Each number is 128 + 32 x the weight over its row's rms, rounded and kept within 0 to 255. Layers, rows and columns count from 0. Numbers have three digits each. The size before them is the row's rms in percent of the matrix's.

# layer 13 MLP up, 320x160, rms 0.253, rows 133-173, columns 80-159
102:108134101114175073148110136108128187121140131126103076089053175172110141162156069196102161143141092139070173080148094151148137180144141155093147165116092102178109110125199133154111146123150138177100138089061162006118131067096146096112104159
114:111103138099090135122110090133205116135169097136123115161130107095097216156112078145094103149069180113171102164134084049141123128121113135140089171137141106153139121143125082069143159130142123178092080113137126155117104148098144134128083121
090:132119182072130095093026167083130080136107163141134068163129169099155155147214122126091121139130128186151136128133087139101123112156082108115090161082088208114111124164137178170129128117133179116143095155129190085130151121194123105125166104
107:142119126091101123128147163144137133115173120176130090198080172175104116165101120161108094138167144146082104212144114048083128140118113104132110174083190143090110081119127146137154135127141153133090146134141148213101159149147099210121107141
101:147143112167100149134123131070148196121168130122102136128155101140176161158141077084135161084117136134101125111138181094132081142129184105203102183104161186158149110156075140113149144100158141142146133118086085111094070138078083063124162132
099:084117126096161142115162108124163143121154146177138161108138153142149162105146153117156153173125164083121155109093102132131148122157128059154147115124116089138116134148081058114110119126125147131182137112123080159108195160116124086034124142
098:124075125078046149096151123095121179128157225095106148137146158125116120172095119062067129127174129047130105159117082120121134124143133093107155127114140110128113153087142111090124090142138160073141113133163129170129165151126194115116093065
100:124113161082137139145182086090109138086181169110158139170147132111128139156080128153155163091136140154090129167112136104111159156187178166052164072186077125177100157117110117128147090110154095119110117131141090173093101150160189101082087113
098:163067091124147131085071162114117207164171160122118118072088122109130130156088099109149053138157144152124078157113109096119134131099148182103110107110129121091183131119063120100155151094142123137176145128149182177063134180145104188076122117
102:113125121108145080112121121130168162103138089110089143095154145099162070121123115144160170141159139161093172105145157127065161142167081120080132187084150097057059156098133146135146054119121108053186144170166087102142138078160176129101106137
093:138094178184165124117124141131112143133089085118139186124104088130151093122164091123127186098094145184092200081064117073060164101157106111143109115130108152139090153164112110081174112140122120164195130178130112123104152110115070109069157069
096:155143132121152156078151125109146104071098107080097159148157107123080084179150178166127150085101139151114066144161106116097157144126138110148151176092094111145121188123162126137198152096061136153130155098093123206141108111160130079100127180
111:149127143094141142138197155164099114145171141074161100165145089100086134159095072135161174122115162186129178116097145130115089162094126213178116153087130118127089135152127142099165142121108186126104101103128155132160107112143132077127119068
104:092156061125092113133098147180124120144104132186135110177100108096124120127189134128100112134077179130113164106115150085162161139080146088168173106155101093128072120149098136086123090185146101114120058182135125124101157107164102093160119155
098:133150136133122134117130100117081131075094149162053132161164168117139142093159145120081126127099171120080156115142085152100131041135087108106134171170141089137166110143151083161112091166086143155134175106191114149137085152093141076153110104
107:047126136154131120052114132142115114132147054149131073148145146156093101123155152089059099110093132141115112127161156113115107121098164130159142155076071088128150118125143117133130132142179118145150185165132112125159152178206151191113136135
109:121161113077116161138152115085106117109151117092136179117095110041120088127061108134154120174202169111057110135149188105093153136159152132089147214123188162110090173128097137142142152133053157075123089104158147153137156163122181084083139125
097:092131156171133095129113116082120108096083194180087126143087128128141175140127108150058151116135164136098107130123148109086149080124122029163150177144110088131154056184139136177186115075062166136129118129114124119128075168159111135164196093
107:149074120137104106126150136099173156063095117118082110116111166123125176151149148138122168135171128146069115070069088117139127094092202132127133114181159141126068137163134110114195183194136153112217137104115068209078067129132128150060104109
096:121142110178128145084176132099135122154173164125102121150153112085075125112122089142087119168185123097161148192183106171128095152102206162167074161069168146182113117100126122051111109154108137114097121032116131137133096098130121188101113105
108:182155111100099086073107082069167112121180125135126084200153069106098154162093125131190128076118179156103090158171123134098127167152112103144129177083160119095150111173113114146171125114131198092058135133092154091141069118138054129145104105
097:146142171140134130112152137136181135156127104113135204154132168109132165119146130158140110123130117119100097172127174147060121065126103133088104135093156082125186135195100181153142153114118059081130179152139039197107122095107126082061129154
098:116162161085195089131171089139111224100086095130101182123162122062115129154139129160085095063118099117116202080176098125114161113168175124105193081092127099144131154103127095074149095099123162107132106123096101121138141115135119103115144115
096:168073194115109146117095128182111156197186095169112156136123143145141117106097096122140160117099161116137100164146101122124151144193105113125088133114156099185108126112161137099170166126121074111126156082174128135133095167105110128063099152
108:171102072161153095133105100152095136136142146170140112189156067203105116125157126137058172048072140150141144123126148128126092171131128107160096123140106080085124161126158170095120096137152145077128139120167118103090113161151072189123166057
099:141114081146097139142153110132143167086123134096150130105065100149117127151160115086152173121137123091095101177105143110068105206123188135131134141092169095146147082121149143107074101153107126081137163119110170081123076201122122163102124135
106:088143095099077087144146182130146145106122118096122147149160097095130154167067144132047140076153189137110162157120092159123073191094147133110159162079122129121164149092085121122142151109140118122131080125166098161109142126139097074097161148
095:136161103119125122140107133058106179120135150132123173125195090140119136141165114158035113107173149091085118125115139080094144158143136138112109130155137143102089099146140170044116170200167145136120096120143138170110131061105147121147163142
096:112184136117146147156061107122119166065114127173233166127063132096122129123118094139116136044132171122120121093093135103085167185091128112127121136087167105097137145105084140185168101095159131113165111167158124189079102164159077114171102113
100:152147111117136151104132108146080085161137113111163138095080147079132166123120135092089137136139161141068157143134179124129095160127153151133162147069146140138079173212158073174172115116142155109075170182093096103122152220116101102097185097
103:118104127071093083140177142099142114121154125146117148140123098131140090107125165129081158106126135165049150180141108182147152107166160150113139121105092110057104143103094090132104139154089170056087097166161089208155123144149153115180143131
097:097170105098129173177153166138116128113144131125145126170104129106170087128134127183133117137091038167153130178121138090112131180147181160162121125144138095078083160164144072154189158116159142116153142118178085133118143125114147117100172119
094:145123176142144147154143154165082061121124143098127110120146175089099134093148160153067131110130112153081128126122168117103153095116135150157157118187112176206096135144079147140076105175100159130077114143110118187103139097137168179113082178
106:118184155108144164119098101161107079068116144187127100155195116118086059073120120136101161088123079120136177167151130174140119183117100083145183124122054133148087102094136148137142089144115162128112112121147132105120141140171099090113099129
103:172099105153087116167114163124160157125128123139190131160109122063099123122116134120135092146129135113109136128163152065152145120117116168167126167122126074088171057091118088129104120116029135069136136146145176162088162146080155113116133143
097:157119145130152160138175112143134101102126069058154153183163156116108130127152101178124098142165143094092139106160097134121148095153117134144146110104112161160107129119102058098133158255105168141142110184174124115121154140138135085103093152
098:076105073088050106100132142124125105143092165172168178099140158066126084131098080124114156166115120159108159161138149132061095097143097127112102153124124150083136074068114138096103096136101146154134129185139137153106133094175170124140100123
098:142139166140108152120154125073174112141164142146161133138113194136117106169171104128143121141118127110163085143168071174134144097135129083071138103107142094142108133093147149155100110184160125178084167132144111143074187131145073115132111183
102:124137124112128171113118137072128110116113141077139081087101125129139159150151138161157137110099147152129154116070168143146063163160118124126117138195121114147161155126155108121099089129073116093218089112155050123047148158147194087125102143
101:170088178132110151116155085058157097085160081111145114125115047131130087118171166104170107129124146106103151097114126133131123125123165092178107135105154171142118101112112115107219136086109143140133114096126158124105067157138172099107157139
099:095196159156085131087133121103127130115099212149165129091127115185108085136157176122130109100105094117172115107130111102136181078097185129153146132140137154127144104151084168090145155042128134112120096117157127138077110135152116171130127149
# layer 13 MLP down (transposed), 320x160, rms 0.136, rows 133-172, columns 80-159
100:079110155180087059091097133187071085077156091109114165088171092121117107129138153102187167128151170038098096058107163065139046147104147056147116154128149167131092143102110135086114184152175139167142130164142106128125130098098133179112156112
118:110138141120133116082121118087090136121128104150160083088109167098099187088095101146096083137140136133120111127151095072126166135133141116124128151097136096066080122099065126126146142126162131183081110131133218127138114157140152127158089112
090:118162059103135209146146151107133124148108112160143105100192156090121150104125090138170172103110109158139116181131125152154144096082112120117086089132143092154145127100169096116191126128113096107161135089165167084188122122122148109116161168
113:086171100040149095149088115151127119132139138117135096179128105133097134118149122117129082106084138082111134117129107124164167159087065137096148087132096149143078147154134122121099133128142115148161111183142176106159128102167131128111140202
105:142148069072138179177119175152147126120139022106123129152137117125096121107094136107134118121169093068100175161125158129122137152078144070125125121158166140147149142148121125131119181106090074119118115162167102133155141128134068129123120124
094:142165185131107126107063101175097130137087107110151140167129162094136158146149115135106147144164122168057116050130101152128098111102106083112179156128111159101098150162081116149153190128108122147124094160133158157095081068208104153152123159
089:182102082106116125101089158108169146141152171105096111117106141157125102135082093092163118077133156128162161163090191122102100211120098076065136196093102149120133106154068167146153161135140157181112115089097178153115128144151128118132163129
105:095110077139149104096174148104129111114109188111092109205152083135135130154067126178217114124188176130173106073130092183134120147162148171159179131115132127086148090164138145130090131108142116122147144138145075122151120173141104166108124140
095:058134111066111128116090165109143128081142091135141117143149162146178133075128117101165105092058119148106180114121143118068098108136055111119149129144107157164145084118183166107101141112101155156148118131121077076146079118119125048191136179
103:135120148117128132124067116088126101124158103120096114104069125126116107109172144095173122136122073172149186171144144130166125156096132135072134138051158173141142204131106184159132157163076151166107138160080173073136132133103132205122140087
093:075135112201100106103134095098150163167132142130074123181145135137124112147100100128145140149137072122104128059114163128175070168064131152122132135102144153112149123138078140131043186157184118183148164118125095132198105156115112136156118144
104:101098112128109139116121163141125160119090159162140176097131166110062124096121119142094104083144136159071106143058195071197156116166124166155094165184069111146125114101152102128158096153175109160093140106142090087145146169152094138159143150
108:201120093171145095068133168136132104107063150145102105122153148144139139142167142145076155169114135103042068088110104104113118123101147126118113170139164139181131093174088178116163140085079177143070119126101115108116175099205159158098114125
101:093140201127117166134127082066123133083160106088093146112151088188149119078119157113140097125164067146087184134108171135119117197191118150062131123177146103131151207133156168091121141113157180127143123125109177120126114126089103166160138119
097:119111068148159117170148142154149120149153120199079152116063117160208142109126126169127139125125121135120143116132106154147091000141193109128099143130093163133135101122089164121138143098117137085150100150147128119114178109159141098136102072
108:200097103052082128144094132114099142120131180102164115080151164086089155098089123190146140125064165129131117121141068095083177107169139128181102159101132144120098124110115116132112105144091080161167131128163128129148162122099154150129127141
117:153166079118124115113132107126136161104138154184171114111135153096100156107104059129155145112107157087075124115120163127123121064095122098091089155181160122115111082096120127104175125126159122078147128168153156076136106178132171114153074081
106:113086180125145093128091101175089137125072133122140181198156146155196116193104105101178102092157064135159130090153139114095125055114171128094164063119073131089125138117134156145082210149155176123110110148146104159112168101133128100112094188
098:174149088115120141154132090111122130171133160102102165130134095158164078109116118171071151117068107119137180035159158131130162087133143166134105129088137141122125125098079061147124092098124161159049118182117201101097154181087140130167096143
099:133103147051154135063110102157127117099126094134167123147096126192130111154143116086216130157102079162089150151112146126164108070141120130092115065083127094067135127135164108155129095103144078133155101171191094106109109107131158112163153194
111:112156121188112114135103161114152145170131172120169124117075093134093042090116194169132139104173134157173143122133190138186137201129173147155120099152129066153180091142084074148170103095141130140083155180113183173150126148142066184124078096
098:079128120185142166120143158139144161166146124139132074121119081137119114111110116156076138181102108063193118117118090122184098136167153102154202078126098104124110122132113053123107067153129113106137152136112138076074164124144133100115175125
099:111126110132118090142088147143084087114109173107148128113127088140165122118130125106139167094140156094163149137177108094098140111143146179099173147093192148137132124175118103124120165158143051111200163076064159134092115120134120127127134125
091:202094155185104096180124122134097078108084134179101097176099128127142175140155128065128088143124139101135141115161130119125165182123155140106137164140148161031175152184093178140074110152191089124148160099087150103137122179057148100158150102
100:113111101042119120144148155116078109116101121138096175114142094134103132111086119077167111158180126115101127097082140127057121167126169217149128155129168143118119136133048191107134145052069137091122079120102181108152126173142167132163106146
101:126161168096168159148071130105135123128094158170076133083144145102152150113094160204116084157112135169156127099139104113152144126130131113106057125148148139121095104142097048086160134110149154177088086128173102128089177085072132196138137141
100:159156118105106079154118109125205096159148191124127116126151150099129069081112180038133135089159059121136141160143121106126095137140115076105079128119111185110134151103125136111151132104119132158143106120156178158093100099131107147141147197
089:120135107136099079076143153113088126111139133121151138167157185121155117108119124081121144152127200141089140140121151110089109169135074102159159100113044064176115155155124128124115060129080137090115052144140176162083114114159142141122131080
098:118101147105140164083167208176117148141162148077122126154108125195089085111156183114192148126129131108109112048137108102141094060117160136068143111117138111181136167126110107171124205114122084112183198167128133163067135152125138153105128089
105:056068156146105149078192170139130112140160137126086121120102092102095152099067081157170097155135181118143155110106056149214151061149110164151128077115167136134126133129123124116153122146117124151078148104123114091125121123126187161138120119
094:156191126120151153132105154093085117129150141116164105161121199143138065109138063040208154115152076122167127070108131143173117150089110124133101151105102153210145130121055168159103131098205095130143105115106178140125140138162128085150116090
095:122125058156139127142155052122124131152123120130163097127116082104131120117109079117132140085066117090193096137085105114101209087129134121115159130126121130157070193081149142140106171156130100176146096069136155149098202140175112165079100081
100:194139114018104151105056129127103165117064095114136124138172063188146094085170124152156154149132144105060172191092142114078049146116117127123104134130132129109141169164182160135165159057151183133149142148157100136132141152135104142129126152
104:095127085137089191148191160130175138147120206158139166135081095175170127139119096100143160163141134064123089107122072141140137104138148118138113130112146166120137150152164130144157111126171097079143136124117041135124063169133089177149156052
112:109158140163129190137122112132133107142116034139131098102129111087085105131111083157097188112125183123201038208146151192146193140117086160137088125150157148131156123117139136116127111139122153123145124139100134150136138122060134090126127131
095:137186146174124107130136123163164091125122172111140101113091100095145091133121138123080080147167119097150103120141100115156193000066143125139139130154098115135058099139072161144081167060094146106136141100098178147179159123114112159121133173
097:120120165128138120107153141084136113084139080098135114151112191142185167129112088091120141135127094102100189122132121106160206173117142216095110091134096112135162105100131179154155118136122187089138094151137094177113154131127087124156142094
097:092171108116131084114119155160158128169142121067109141147106098206130098094075135129145155140156133088170124110111167114140142116066126120137158174104123172119113106186155107087139090168122089076128082146119168146156089127131111201170148136
103:080125120091131117146154121151152145100119123130090158111110109151128166098188123088081158112130131130147105079180138136171121161195130116108091127131062122104134089127161117184075118114219106101101131173144193117122106158115105105115078101
099:136093097081133145086083122123158114134091141134070182148153141069190117198114084133107131088164169148107176148173169123157096163101149157101182108143113110092130128139113177118126074153167121139111130145107043156159095151059165152102154113